Weights of a small transformer language model.
Size: 5 heads of 64, MLP 1280 squared ReLU, 33.4M parameters.
Architecture: RMSNorm before each block, rotary positions, no biases in attention or MLP, untied embeddings, normalized queries and keys, a norm inside the MLP, value embeddings, a smear gate, an embedding shortcut, learned residual scales, skips across layers, capped logits.
Training: a variant of Adam for these matrices, 8851 steps.
Each number is 50 + 12 x the weight over its row's rms, rounded and kept within 0 to 99. Layers, rows and columns count from 0. The size before them is the row's rms in percent of the matrix's.

# layer 6 attention output (transposed), 320x320, rms 0.0516, rows 271-314, columns 240-319
120:46 43 52 46 83 57 43 48 49 42 63 51 59 58 61 31 29 30 42 30 34 53 15 47 27 26 33 50 75 68 66 55 54 32 85 71 46 26 64 53 57 39 42 35 15 68 61 53 51 51 45 59 44 49 77 55 43 31 43 65 33 62 54 48 39 29 64 51 50 52 28 37 77 45 66 45 53 55 55 45
100:30 51 64 27 60 41 39 61 79 62 40 37 43 41 43 31 51 56 54 36 62 54 35 31 58 34 64 46 68 50 39 40 56 51 57 68 63 26 68 54 74 55 29 55 60 53 60 54 69 47 55 54 24 73 41 44 37 60 56 31 57 57 32 58 47 53 71 57 44 53 72 43 65 30 54 37 52 69 39 40
110:42 51 48 59 60 67 33 55 64 41 52 40 53 48 38 44 53 57 62 56 42 72 64 50 81 47 57 50 50 54 38 35 49 64 68 65 40 54 35 64 61 24 56 59 80 35 84 52 65 53 60 36 59 49 63 54 50 45 49 60 56 40 67 58 65 49 53 50 56 55 47 42 46 74 58 43 50 66 52 44
105:54 45 54 47 75 47 33 59 44 56 52 52 39 46 46 29 42 51 60 64 51 27 49 62 44 53 50 58 61 65 53 51 59 33 55 37 59 36 37 49 42 54 61 32 22 54 56 12 46 24 23 60 69 50 36 30 65 41 39 51 62 62 39 56 35 55 63 79 59 41 52 41 47 36 56 51 54 26 45 53
104:45 60 72 45 75 37 46 51 57 51 44 50 17 48 52 66 56 74 56 50 56 34 63 37 57 67 50 70 57 45 34 44 58 42 45 45 60 60 28 46 57 50 35 31 54 47 52 49 71 41 47 66 36 20 36 39 59 48 57 68 53 62 45 59 61 50 58 67 35 76 65 62 56 40 45 58 59 51 66 49
096:47 59 43 72 48 59 31 58 37 61 52 46 59 72 40 68 32 51 36 59 32 48 40 56 55 77 39 51 62 57 33 51 44 49 53 62 36 65 46 51 53 50 46 68 53 56 35 53 58 35 49 56 49 34 57 57 39 41 53 60 42 29 54 45 57 50 46 53 27 53 69 44 60 64 52 62 31 51 40 49
109:59 63 33 46 38 50 37 52 39 79 49 51 58 59 27 43 36 30 44 67 25 54 40 42 56 42 56 35 47 50 42 42 34 40 48 61 48 70 68 54 41 44 55 44 47 38 38 53 41 62 64 54 31 65 62 50 46 51 49 27 59 29 45 43 71 21 28 61 39 29 61 30 36 51 50 33 41 48 24 60
101:88 34 47 41 45 34 53 56 47 42 44 50 54 61 28 66 33 62 39 33 53 51 64 42 46 56 58 49 49 36 49 28 40 37 44 49 54 68 62 43 67 48 49 61 50 51 31 52 35 83 47 67 46 65 32 47 65 62 78 31 68 44 55 51 31 45 42 51 76 49 42 57 61 31 27 48 44 54 55 34
094:73 28 33 63 30 50 57 48 50 46 41 46 46 55 21 46 58 52 41 46 44 45 68 49 51 64 55 47 40 20 42 39 54 57 33 38 44 77 37 62 60 44 38 40 52 45 50 43 57 49 47 69 47 50 38 37 48 45 46 50 53 36 54 63 62 59 40 42 56 62 38 58 49 75 58 48 54 46 56 53
117:58 55 63 25 72 30 36 37 46 69 52 34 64 36 51 43 34 45 52 36 49 43 58 38 52 22 61 48 28 41 47 58 51 37 41 52 42 52 56 50 64 43 44 53 53 41 39 65 48 55 81 38 33 52 55 69 45 52 43 59 34 46 38 53 69 51 51 55 41 60 39 40 33 59 57 47 67 63 36 62
104:45 30 48 44 31 66 54 53 37 29 37 48 46 41 43 56 42 60 54 66 26 56 64 78 41 70 43 32 55 49 53 52 64 45 47 63 49 48 46 44 51 52 63 48 34 41 51 66 37 70 37 69 49 58 47 45 33 37 54 69 64 64 67 49 57 57 45 34 73 62 45 56 88 61 29 41 40 49 51 68
107:25 48 65 44 18 53 53 53 49 42 35 63 54 32 55 53 76 38 70 56 29 60 73 39 65 50 36 35 67 36 56 55 53 54 63 59 47 43 36 42 37 68 64 40 55 37 34 42 41 43 42 62 54 20 49 49 38 42 47 44 53 41 23 58 47 79 39 30 62 49 82 49 38 57 48 49 41 46 27 76
095:72 36 31 29 35 39 57 48 67 60 51 65 40 32 43 65 50 57 49 49 59 54 60 33 35 58 49 46 61 63 31 38 45 35 53 46 51 71 62 46 60 44 27 38 65 46 49 43 51 48 69 35 57 37 64 43 45 52 59 33 69 83 58 46 57 47 51 51 57 44 48 55 62 51 27 45 49 25 40 60
107:65 33 46 26 54 49 44 53 47 55 64 38 69 64 41 74 60 53 53 62 35 56 60 56 61 49 51 53 63 41 38 32 55 33 51 65 54 58 55 64 54 44 52 73 58 47 59 59 30 64 64 29 61 49 46 45 46 42 55 62 55 64 61 57 73 68 62 52 54 53 23 57 54 48 64 42 40 62 36 56
102:67 30 60 41 47 38 39 41 68 59 53 38 54 42 61 26 38 39 40 34 57 46 61 30 52 10 41 36 62 48 43 58 48 32 45 56 43 74 44 39 61 60 34 49 38 47 73 51 66 41 64 43 46 58 62 33 25 54 45 48 25 58 51 51 69 66 57 48 53 57 45 63 64 38 61 42 53 59 35 62
096:48 62 23 48 46 69 46 61 25 69 63 54 47 81 48 66 38 50 61 44 71 59 61 58 41 60 48 41 45 63 54 60 46 51 40 39 57 42 64 44 41 53 25 56 64 46 05 68 49 59 52 34 35 53 23 49 53 57 45 28 57 53 42 43 60 66 36 66 38 45 50 47 44 38 47 47 43 47 49 43
107:36 66 68 78 53 51 49 42 69 56 50 36 45 42 58 45 40 53 61 47 60 51 62 49 55 61 58 42 59 40 26 66 63 48 54 61 55 44 48 56 44 62 44 38 52 42 37 45 85 56 53 70 40 32 39 39 29 49 52 57 49 61 37 50 53 69 80 39 36 51 53 52 62 65 52 59 67 54 49 52
103:42 40 40 59 46 52 51 35 48 52 48 44 49 34 39 25 44 44 52 46 40 46 61 44 53 27 66 46 29 34 66 48 46 37 56 53 53 47 23 47 34 53 72 31 47 45 58 25 59 71 46 50 52 65 51 39 35 55 53 53 59 31 46 61 57 54 27 46 67 41 49 38 49 74 50 24 63 53 43 64
102:66 41 74 41 64 46 32 41 65 58 39 49 45 31 67 55 61 34 53 31 39 29 34 54 35 48 34 42 56 58 48 67 63 26 51 48 39 68 40 49 63 59 46 44 27 52 67 21 52 22 45 64 61 40 60 46 38 36 46 62 45 69 38 52 58 54 49 44 54 67 55 57 62 41 50 48 44 40 40 64
105:49 32 41 35 57 48 51 22 47 62 70 67 43 58 54 36 42 34 39 38 56 39 36 35 46 27 63 43 53 64 62 32 59 34 46 32 68 38 53 52 41 49 36 54 32 60 54 61 45 51 79 42 44 49 64 35 41 46 53 60 28 29 67 45 49 40 57 69 50 51 28 33 45 44 68 54 27 52 44 47
107:52 61 48 59 20 36 76 40 54 53 59 70 41 58 62 51 48 67 58 49 82 40 66 50 60 51 67 48 41 32 46 50 42 48 34 37 50 58 64 47 37 36 20 64 55 35 33 70 63 60 65 34 62 52 58 41 43 55 60 44 35 49 61 72 53 48 65 65 37 61 43 45 50 55 52 52 39 44 60 48
090:52 44 40 49 57 46 55 56 69 43 60 41 46 36 42 42 50 75 52 53 64 36 52 52 56 53 71 66 71 47 32 34 56 58 41 41 38 69 33 53 70 30 57 46 69 50 80 43 44 31 58 44 72 51 59 53 61 57 55 57 66 51 55 44 74 46 54 34 59 52 33 57 46 58 40 53 44 48 63 53
097:36 60 69 43 61 54 65 55 52 27 58 52 53 48 74 37 46 54 42 41 35 69 37 58 50 51 41 33 65 66 54 53 80 49 25 39 36 36 42 57 45 51 53 53 46 72 76 61 44 54 61 60 60 56 62 52 57 39 57 67 45 31 68 43 52 56 80 38 40 48 47 54 49 49 59 70 51 66 48 70
111:70 40 41 57 49 55 26 65 57 63 40 32 36 32 22 32 44 47 35 35 48 45 66 56 57 53 35 39 34 51 38 49 33 46 50 53 48 61 62 59 63 42 49 28 41 47 79 28 66 40 42 57 51 74 52 51 61 58 54 41 63 57 39 62 52 49 61 65 46 40 50 41 48 38 42 44 56 33 39 52
114:67 54 38 64 34 54 68 30 48 45 60 46 61 52 48 60 52 46 52 40 46 36 57 61 61 55 55 37 57 50 51 43 61 67 20 35 49 50 40 75 55 38 45 47 52 53 46 64 36 62 66 58 71 37 53 60 74 37 73 37 64 31 56 51 47 34 36 28 43 54 38 33 54 48 56 64 29 49 48 44
109:28 30 53 44 71 40 69 48 44 49 76 46 47 54 65 49 60 59 72 62 70 21 45 58 34 55 50 58 60 63 57 74 67 36 41 27 63 59 36 54 52 37 56 50 43 47 78 43 74 33 45 45 54 55 56 55 38 54 24 45 64 68 31 52 61 36 41 63 27 65 63 41 41 43 58 45 68 42 60 37
112:57 58 44 53 51 24 76 41 44 43 39 58 63 48 59 48 53 49 52 50 45 46 65 32 67 46 43 48 36 42 41 43 44 57 45 53 56 45 60 52 38 73 57 47 55 51 37 45 53 58 58 51 59 38 38 41 64 52 53 47 58 64 43 41 45 60 43 60 34 65 29 35 28 44 43 51 55 50 43 31
112:43 54 54 52 80 51 46 45 67 56 49 52 58 53 56 53 54 50 65 39 57 23 51 55 53 72 53 54 54 52 30 50 72 42 32 46 55 36 62 76 44 42 58 40 45 56 35 56 78 42 72 60 41 63 55 24 63 39 78 52 51 45 36 54 60 20 57 59 37 40 62 59 49 48 57 52 57 40 51 37
105:38 52 40 46 41 49 48 30 62 47 41 58 50 42 52 24 57 31 59 59 57 65 51 55 68 57 64 37 28 54 45 38 45 47 40 55 44 34 34 63 57 50 42 43 77 56 62 53 62 48 51 51 45 72 59 45 26 50 46 48 45 50 54 56 39 31 47 51 59 45 67 50 47 81 56 47 45 60 49 50
109:61 54 48 44 64 49 60 57 68 55 62 49 54 53 64 68 45 40 60 28 40 29 60 38 27 58 57 59 60 62 50 55 60 49 47 52 55 74 44 60 51 50 39 53 52 60 51 41 55 53 56 57 57 38 52 43 56 36 46 43 58 67 47 43 35 46 65 40 44 76 51 46 80 26 48 56 59 55 42 40
106:57 33 45 67 37 50 65 55 49 43 56 66 58 64 53 52 55 49 70 40 45 41 49 61 53 48 60 53 36 48 52 48 50 26 43 22 37 48 37 56 24 56 50 64 66 61 42 49 59 45 46 41 58 48 57 30 42 43 47 50 39 60 58 47 65 49 45 53 31 47 76 31 42 60 30 42 47 52 63 62
110:39 43 52 33 41 38 30 27 43 61 48 54 42 53 44 43 65 41 58 45 56 66 71 43 47 39 49 70 44 69 59 31 63 38 50 50 59 16 42 64 44 56 59 26 51 42 40 46 55 52 50 47 36 45 55 45 53 66 52 53 57 47 38 66 47 56 43 54 52 42 48 38 26 50 73 43 52 54 52 55
105:25 54 36 49 63 28 76 77 51 42 39 43 33 44 69 43 64 66 41 44 37 50 42 20 45 59 66 44 73 57 31 60 50 58 49 44 57 43 51 57 62 50 29 36 73 60 58 39 70 59 63 53 56 43 40 44 39 46 50 52 53 59 45 53 21 45 53 55 52 81 66 54 51 42 40 49 41 55 62 36
099:77 24 44 53 66 37 70 48 54 37 53 36 46 51 33 37 23 73 43 53 60 49 68 48 48 49 60 51 43 60 49 54 49 45 40 35 31 70 27 56 68 41 39 49 44 63 78 54 40 63 47 63 39 48 50 53 57 47 55 55 64 56 45 42 60 26 50 47 74 51 41 55 50 41 23 52 47 58 43 61
106:40 64 48 58 51 51 46 29 41 49 41 49 39 25 56 46 48 57 48 61 32 52 36 53 55 61 45 64 35 70 43 44 71 45 45 59 32 38 52 46 56 20 78 47 55 57 71 43 62 52 62 35 50 54 77 72 45 32 60 75 49 51 58 48 51 27 50 43 20 63 54 62 46 60 61 51 53 42 52 51
098:39 45 53 51 59 32 48 41 59 55 46 30 58 49 41 49 64 49 54 49 35 53 43 51 44 18 66 51 56 27 70 53 62 51 45 57 66 35 34 68 34 48 46 45 69 43 46 54 55 62 69 55 37 80 50 44 45 49 35 61 44 36 41 68 52 46 53 41 38 46 57 37 54 44 89 27 73 53 41 36
108:71 47 36 48 36 52 76 47 37 52 49 59 64 30 65 43 32 45 38 63 44 54 50 41 62 42 59 35 60 29 56 54 46 55 25 38 32 65 22 36 38 28 55 60 53 64 57 53 41 68 79 34 47 58 51 60 50 30 42 29 48 44 65 45 60 54 51 61 65 67 52 41 58 47 46 47 49 45 39 67
094:29 66 71 49 51 58 39 70 57 49 55 56 56 55 61 81 48 39 78 55 61 50 38 56 33 64 53 42 48 34 55 57 37 45 52 42 61 34 53 41 22 41 50 60 54 38 61 36 41 38 26 57 53 63 52 42 58 56 30 41 59 63 58 45 39 61 61 50 63 37 78 40 62 52 42 32 52 54 55 51
102:54 45 28 33 68 58 55 45 33 44 74 46 36 47 49 35 56 48 62 65 57 26 55 50 44 81 58 59 29 49 36 55 60 57 32 46 36 79 39 61 45 37 58 53 46 72 43 46 56 40 63 47 72 65 32 40 63 38 33 31 67 60 53 23 52 24 49 41 57 67 35 40 49 63 51 55 61 55 62 39
113:30 52 39 43 43 45 44 27 40 55 48 36 52 50 50 29 43 42 56 42 34 61 65 46 50 43 55 55 30 54 65 46 48 38 52 61 71 46 46 51 39 47 74 38 60 42 55 47 70 69 40 54 50 70 62 58 38 60 56 74 53 39 54 64 35 54 41 52 29 40 46 52 54 72 71 43 48 47 59 43
100:70 36 49 35 54 47 63 37 65 40 43 43 52 38 51 41 58 61 58 64 57 41 63 45 61 52 53 33 46 31 52 60 32 67 48 44 46 64 34 57 60 59 55 56 36 62 73 47 39 67 53 63 42 46 43 58 48 49 44 45 46 47 49 38 50 45 62 42 70 45 40 43 33 49 48 65 65 48 70 51
104:57 41 39 63 31 55 68 25 39 45 54 51 52 18 47 55 61 38 51 72 52 44 59 62 80 55 52 44 36 29 52 47 55 50 50 44 32 51 36 63 36 51 51 70 66 58 43 50 54 57 68 42 56 33 37 61 26 25 47 52 41 51 56 44 67 72 56 45 56 79 44 53 31 71 55 57 69 35 38 74
102:43 46 31 42 27 52 61 44 45 53 56 48 49 48 55 58 59 51 42 42 74 61 46 57 35 75 37 48 53 43 49 65 50 75 41 43 52 44 58 37 45 65 41 56 57 68 43 69 38 37 46 48 60 44 52 63 48 59 57 48 63 45 43 59 51 77 51 27 63 25 43 69 25 70 57 60 53 31 42 74
094:32 56 57 49 36 63 36 68 46 49 43 59 42 78 62 58 67 27 65 46 49 51 43 36 39 63 49 56 45 61 40 50 67 64 50 56 77 43 54 45 35 57 51 67 65 35 49 48 57 44 35 50 35 51 41 29 26 46 40 52 29 60 68 46 37 69 47 44 37 37 68 62 59 69 44 39 42 61 46 55
# layer 6 attention value, 320x320, rms 0.0498, rows 272-315, columns 240-319
102:32 35 42 46 46 28 30 60 55 52 27 37 50 23 50 51 45 48 48 44 59 55 56 26 61 39 54 63 59 42 55 51 36 48 47 55 49 32 36 51 68 55 50 57 55 51 53 55 62 32 46 32 43 55 49 48 32 42 54 19 66 57 55 38 41 49 54 53 35 41 44 51 39 41 46 44 63 51 61 71
111:48 43 47 55 69 69 42 34 48 52 57 41 44 45 32 52 30 82 59 55 46 58 51 50 48 37 61 38 51 40 40 24 60 63 44 52 45 59 46 34 69 38 64 47 59 60 58 57 56 61 62 30 48 41 52 59 40 35 54 23 46 33 45 57 50 39 43 48 42 48 36 43 58 55 57 41 41 47 42 61
103:55 79 47 68 46 48 34 65 44 53 35 50 53 41 13 42 46 45 34 41 62 52 71 42 57 42 48 51 48 49 47 35 44 66 51 59 43 28 40 49 43 61 67 65 45 50 58 50 39 16 38 65 60 34 45 39 65 51 33 49 50 46 43 55 40 67 55 51 40 51 62 63 50 53 52 65 90 40 44 55
106:56 58 67 73 52 65 46 54 42 42 57 41 44 54 38 53 65 65 50 44 64 37 52 33 50 56 42 60 57 52 57 34 56 67 57 65 55 66 57 42 61 49 31 72 58 38 51 56 48 32 53 74 56 62 41 49 58 80 45 48 21 46 47 66 59 53 50 58 50 46 44 69 47 64 42 56 82 49 56 43
095:50 76 37 75 58 67 57 44 53 53 57 61 52 48 45 68 50 46 55 57 52 64 34 45 27 45 55 44 71 54 19 30 56 57 66 34 57 65 63 45 41 32 67 45 44 38 41 64 32 44 52 59 51 31 40 48 48 61 34 49 59 45 52 61 42 22 49 40 50 29 49 56 49 54 38 60 37 52 55 60
106:54 47 35 46 57 29 63 40 68 70 64 63 37 56 43 59 53 08 46 46 46 50 41 46 47 38 74 53 58 53 68 39 39 50 66 45 44 52 37 34 50 30 92 38 39 43 51 45 31 23 46 72 56 53 46 46 45 18 32 46 59 68 66 50 45 17 70 44 49 45 57 48 50 45 60 32 53 57 40 64
104:60 40 46 32 56 40 42 48 43 39 49 54 60 68 35 68 50 37 55 69 43 49 42 24 72 57 36 57 52 56 84 49 51 18 38 58 57 26 58 50 35 59 50 28 57 59 37 60 51 45 58 52 53 49 42 54 50 53 64 45 51 44 53 55 62 64 61 51 51 39 25 39 64 41 39 40 34 57 56 42
092:53 49 45 71 43 57 52 42 56 41 44 38 47 68 52 55 72 49 53 40 67 42 36 50 60 47 27 59 51 39 45 54 46 64 43 29 43 67 38 49 40 71 66 47 40 72 61 49 49 66 61 68 33 36 30 58 55 62 43 57 36 65 68 79 52 48 49 74 53 46 71 40 47 38 58 47 66 51 51 57
119:34 52 59 70 76 41 25 47 66 28 54 66 38 54 51 55 29 25 50 52 44 45 46 55 45 54 55 48 48 43 54 58 54 54 44 56 47 51 51 41 55 47 51 52 63 55 53 53 81 49 57 45 57 74 52 59 33 49 55 45 16 42 37 44 45 53 71 58 43 58 41 55 57 50 54 34 63 35 38 42
110:41 51 44 44 23 57 30 35 50 30 37 46 64 38 64 39 42 59 53 42 61 51 36 48 49 49 48 59 39 41 86 45 36 50 56 56 48 31 64 42 61 59 36 47 39 66 50 43 34 35 51 48 27 56 57 59 37 75 42 47 45 40 47 74 51 49 46 39 48 57 41 40 49 54 33 80 75 54 49 56
107:41 36 56 49 33 55 55 52 48 46 36 43 58 53 84 49 49 67 60 61 70 66 57 68 35 57 52 40 47 46 42 62 52 32 46 45 54 45 41 43 63 76 57 42 36 41 61 40 31 44 51 48 53 44 58 48 45 39 53 70 72 69 58 49 41 61 46 23 61 39 52 58 43 65 57 53 64 61 49 47
092:57 49 42 52 32 38 44 42 58 57 53 58 49 39 46 53 35 27 51 26 70 33 69 36 41 59 61 74 24 46 53 44 49 31 52 47 42 48 74 59 50 56 43 22 43 36 29 37 46 56 56 54 42 56 58 58 57 52 64 47 46 86 64 59 40 69 43 42 49 28 45 48 69 63 39 30 54 56 53 59
106:49 39 43 39 56 40 35 56 44 38 62 47 50 33 32 64 32 46 52 55 43 41 47 26 37 35 60 40 42 31 75 54 52 44 46 56 45 53 63 42 42 53 45 47 53 50 51 53 52 45 53 53 40 59 62 57 45 73 63 40 16 45 40 29 53 55 49 54 48 40 38 31 59 43 41 38 71 63 49 45
103:49 47 55 71 39 13 44 65 45 37 38 40 73 38 41 61 49 27 55 40 71 60 49 77 62 53 37 58 44 24 32 50 47 43 49 55 48 77 61 49 57 63 48 58 45 58 57 34 52 59 60 39 53 31 42 73 45 40 54 51 21 54 47 66 32 51 81 37 30 22 50 64 46 65 54 41 68 39 55 55
095:55 58 49 57 38 54 49 49 54 80 21 77 47 46 50 59 52 27 46 52 57 32 63 42 64 49 56 59 44 47 63 62 70 55 49 56 52 43 50 51 35 46 35 76 52 61 44 52 39 46 39 45 55 58 54 52 54 60 56 74 26 51 42 73 50 57 54 80 50 48 71 65 39 46 46 38 75 33 58 65
106:52 39 63 74 45 55 20 35 51 66 56 42 38 39 43 54 67 65 47 38 57 40 72 59 50 54 48 46 47 19 42 57 56 60 49 55 50 66 41 43 78 49 23 50 42 30 52 61 56 52 47 72 37 50 40 43 42 43 53 39 48 47 51 46 51 52 60 47 45 30 52 42 25 65 50 44 49 77 50 55
103:46 46 58 56 76 48 28 39 59 51 57 37 57 77 23 40 56 57 48 54 65 69 24 63 57 52 50 46 51 45 60 38 38 51 51 51 43 46 36 51 66 64 62 34 53 63 47 43 40 55 46 62 56 62 48 58 56 22 43 49 40 65 56 67 55 51 81 36 58 47 55 58 49 56 73 54 77 55 54 51
105:44 38 60 75 58 36 48 74 49 43 69 56 50 41 36 55 57 68 45 51 66 69 30 65 31 53 38 53 63 42 49 57 37 53 62 53 47 53 85 39 61 67 52 34 34 40 55 39 54 52 56 44 55 49 51 56 55 67 43 65 23 56 51 40 43 56 47 47 43 30 47 55 55 58 51 51 36 57 56 52
107:55 88 50 55 57 48 51 46 57 55 66 48 52 27 46 42 41 35 50 43 68 50 47 63 48 46 43 57 46 44 12 40 49 44 56 49 51 48 49 49 39 52 42 53 53 55 45 37 37 53 41 65 61 33 50 46 66 54 55 36 45 62 52 30 45 65 52 27 36 58 56 54 52 42 70 52 79 40 54 45
106:52 63 49 23 32 55 59 38 45 59 37 55 39 49 62 56 55 49 39 51 51 23 69 52 60 39 61 69 52 35 43 62 60 47 33 54 42 67 46 45 56 59 23 55 63 73 70 34 55 63 62 62 47 39 42 43 67 50 73 47 58 55 54 48 48 27 34 38 50 70 60 49 49 51 61 46 27 43 50 48
089:38 43 42 56 72 50 41 47 58 42 45 31 58 40 25 48 48 42 42 48 50 45 57 40 56 55 53 67 52 53 35 43 43 60 36 68 43 52 59 59 59 50 66 31 52 46 48 53 55 53 53 41 29 58 43 67 52 75 62 43 49 59 42 47 56 60 67 50 41 51 26 54 61 51 53 30 41 72 49 36
090:53 54 48 48 41 55 42 41 47 39 52 10 59 26 59 38 26 50 41 41 43 42 36 76 55 52 31 61 46 44 29 36 55 69 46 63 37 41 50 42 61 64 40 59 52 57 57 47 55 44 61 55 42 47 62 61 42 61 49 51 54 36 28 30 41 46 50 49 45 57 34 55 33 56 53 56 58 52 46 45
108:56 55 56 73 65 48 45 43 34 62 50 72 49 55 29 53 56 40 38 41 52 53 54 28 61 42 50 50 50 45 71 37 30 46 47 34 51 41 23 40 26 37 69 01 31 54 55 45 57 46 50 60 39 39 47 59 43 02 46 51 39 53 61 63 54 50 60 74 56 45 50 43 44 52 56 50 55 39 37 69
113:55 42 49 36 48 66 63 45 58 49 69 39 34 61 65 58 69 54 59 46 49 48 53 69 56 58 44 74 51 53 61 50 62 51 41 47 59 51 31 42 25 41 57 51 65 59 56 62 52 57 61 73 73 47 56 56 57 59 69 30 67 50 57 47 58 51 48 44 64 45 62 37 59 23 60 44 33 37 56 39
108:68 53 56 53 68 49 31 63 50 51 58 42 55 47 52 58 61 41 53 34 48 42 61 48 42 58 42 54 65 49 51 74 48 79 68 60 45 49 48 65 47 37 59 59 47 46 47 54 32 42 49 55 75 51 57 45 58 43 51 75 39 56 45 60 58 44 54 62 37 59 47 63 39 52 47 43 63 67 58 61
113:52 74 62 63 47 57 72 33 44 52 68 72 48 83 77 51 51 72 55 57 43 44 66 65 37 57 57 44 53 45 66 65 61 33 50 52 64 62 28 45 50 57 46 74 40 50 62 63 57 52 37 56 73 43 51 40 57 38 53 47 59 53 72 35 56 62 50 46 57 41 64 60 39 37 45 49 41 48 44 50
114:46 58 45 42 70 39 39 59 50 45 70 59 37 27 32 48 57 98 49 32 45 31 70 57 50 42 40 21 66 42 23 20 55 52 39 51 38 41 38 52 62 52 51 65 42 64 42 49 72 50 53 68 45 66 43 39 68 37 57 23 51 47 52 42 51 43 47 65 39 26 55 51 37 39 62 52 49 52 43 43
106:66 45 43 42 48 26 44 40 60 38 09 52 50 52 42 43 62 41 62 57 61 60 61 62 62 51 59 37 52 44 60 83 53 59 51 41 40 54 44 44 44 54 55 77 52 44 48 50 54 47 42 40 56 56 45 53 46 41 50 30 50 60 71 30 41 48 35 39 53 32 34 46 35 42 47 59 20 65 56 49
108:45 57 62 49 60 39 54 54 54 44 75 56 37 50 55 58 50 50 47 17 52 37 35 49 28 66 50 56 40 60 72 69 56 57 46 43 50 57 47 45 64 51 49 47 58 43 37 43 45 36 59 48 57 55 47 40 67 54 59 42 61 50 58 28 44 50 76 24 63 41 45 37 46 53 49 46 47 52 53 32
109:53 69 60 60 64 56 47 44 59 62 25 58 62 54 46 48 74 48 45 65 77 45 27 56 31 51 46 53 43 50 33 54 57 62 44 54 52 41 60 59 53 57 51 63 52 52 40 47 43 47 35 64 58 44 58 50 52 40 58 40 42 62 56 46 43 47 53 44 54 65 66 41 29 42 48 51 47 69 57 40
111:51 65 58 38 58 72 49 50 51 57 35 58 41 75 46 32 57 65 57 62 64 51 55 52 67 46 50 38 48 62 26 46 62 48 39 59 59 36 36 50 38 43 39 40 55 38 43 50 42 47 43 39 52 58 57 50 61 46 61 44 37 51 70 73 41 49 43 58 76 65 55 63 46 46 62 52 84 19 59 55
102:54 44 40 77 39 35 49 39 47 61 56 57 51 37 61 50 66 70 54 31 68 58 53 62 36 63 52 81 66 32 74 48 53 49 57 65 42 56 53 50 63 52 24 52 49 57 41 49 40 69 50 39 68 35 46 51 56 50 46 42 88 68 63 53 59 61 43 54 58 20 55 58 32 56 42 48 50 59 71 64
099:45 66 37 57 65 44 42 28 44 54 28 50 59 45 29 44 42 22 44 33 62 43 46 59 70 45 49 39 60 53 74 76 35 60 55 61 41 55 65 50 30 83 49 62 58 40 37 41 47 39 52 69 42 59 44 61 39 51 59 41 50 47 41 62 45 67 51 67 18 66 39 32 53 58 45 37 77 65 39 57
104:62 34 46 59 72 62 66 51 46 28 83 44 34 43 28 42 49 53 57 56 28 61 57 67 28 45 55 44 60 54 24 30 50 40 52 43 56 39 58 50 47 36 44 66 58 67 62 61 43 62 48 49 53 66 45 49 37 34 60 36 34 47 49 36 49 49 33 49 45 35 23 47 75 52 58 58 54 60 43 54
097:52 46 68 28 57 40 30 70 42 43 45 52 53 62 57 37 76 74 53 55 37 36 44 50 59 43 48 48 59 63 55 66 63 63 41 37 54 37 31 41 36 29 24 60 58 39 43 58 57 47 51 56 52 69 59 45 55 09 40 25 51 67 43 18 57 49 72 49 59 79 62 44 44 37 71 41 87 55 67 41
112:57 43 46 47 50 34 56 64 70 33 47 36 58 60 57 47 43 11 54 47 49 57 53 79 45 46 52 54 45 44 37 72 46 52 47 55 50 40 44 42 54 52 67 74 49 50 55 48 31 49 54 31 55 54 55 50 51 32 59 71 76 39 50 57 58 46 58 30 43 41 58 53 50 54 58 36 45 47 44 42
094:50 45 49 39 70 53 56 90 54 36 22 51 55 54 55 47 61 24 41 46 53 75 16 50 50 34 42 55 53 67 52 44 45 62 52 69 53 40 49 37 49 38 72 75 52 25 45 46 65 28 42 63 48 52 60 33 55 44 39 71 89 61 46 34 61 50 66 55 59 62 50 49 55 57 45 58 40 52 41 43
102:48 62 50 24 67 48 51 32 55 61 68 55 36 65 36 56 63 49 45 40 55 43 45 44 46 49 50 57 39 72 71 75 47 66 47 49 42 56 52 64 43 47 61 27 56 37 37 40 49 40 52 38 45 59 44 58 57 66 45 54 29 55 76 59 52 45 43 62 65 63 54 57 41 36 56 41 41 27 46 53
114:64 40 66 49 66 60 33 46 44 38 53 50 48 61 34 45 58 51 54 53 58 53 48 60 56 50 55 42 58 62 58 43 52 66 61 34 55 65 20 50 53 29 60 41 41 60 48 40 49 61 43 67 49 62 47 46 53 26 50 38 30 55 54 48 52 40 65 43 60 44 51 54 57 46 54 57 72 48 46 48
103:49 63 55 48 26 34 53 43 15 21 45 52 64 63 62 41 56 47 48 34 45 31 71 44 50 33 39 45 55 38 64 74 42 50 48 51 55 56 46 57 53 60 51 27 34 26 60 49 46 47 54 37 49 36 39 48 52 46 38 56 89 56 45 47 53 72 42 43 59 73 48 62 48 52 53 46 43 75 36 61
106:64 54 62 53 53 46 41 30 55 31 57 53 50 48 45 47 68 63 52 61 59 27 48 48 46 48 48 42 46 39 52 80 75 28 35 41 54 45 52 37 62 57 25 85 61 48 61 52 39 60 48 34 61 48 40 59 48 45 48 53 40 61 58 53 48 68 31 41 58 44 52 42 42 46 49 49 46 65 66 54
102:49 44 31 52 22 58 54 51 49 58 25 55 41 35 54 39 47 47 48 46 42 36 49 65 55 58 55 48 45 38 30 66 47 50 48 56 42 55 67 59 46 58 54 40 50 36 48 55 46 66 53 31 51 60 57 50 33 66 60 78 66 69 56 68 43 69 29 80 56 39 55 53 40 53 55 37 42 60 48 69
093:65 51 42 66 30 49 61 59 67 58 27 37 41 48 55 55 65 71 58 47 57 55 39 38 35 47 46 52 40 53 31 39 67 69 37 46 56 61 66 53 87 44 51 53 50 58 47 59 42 62 52 41 55 49 45 46 52 41 43 46 59 67 45 35 45 31 32 30 52 40 53 56 57 44 43 57 51 57 48 56
099:49 45 32 34 57 62 58 55 42 43 32 33 44 61 50 47 26 53 46 59 39 64 42 46 44 43 51 43 45 41 15 28 65 62 42 49 45 63 62 44 89 52 57 33 57 46 51 39 53 56 50 30 35 61 54 54 36 61 53 44 41 37 46 59 41 55 35 50 51 50 33 58 67 58 41 53 64 30 48 49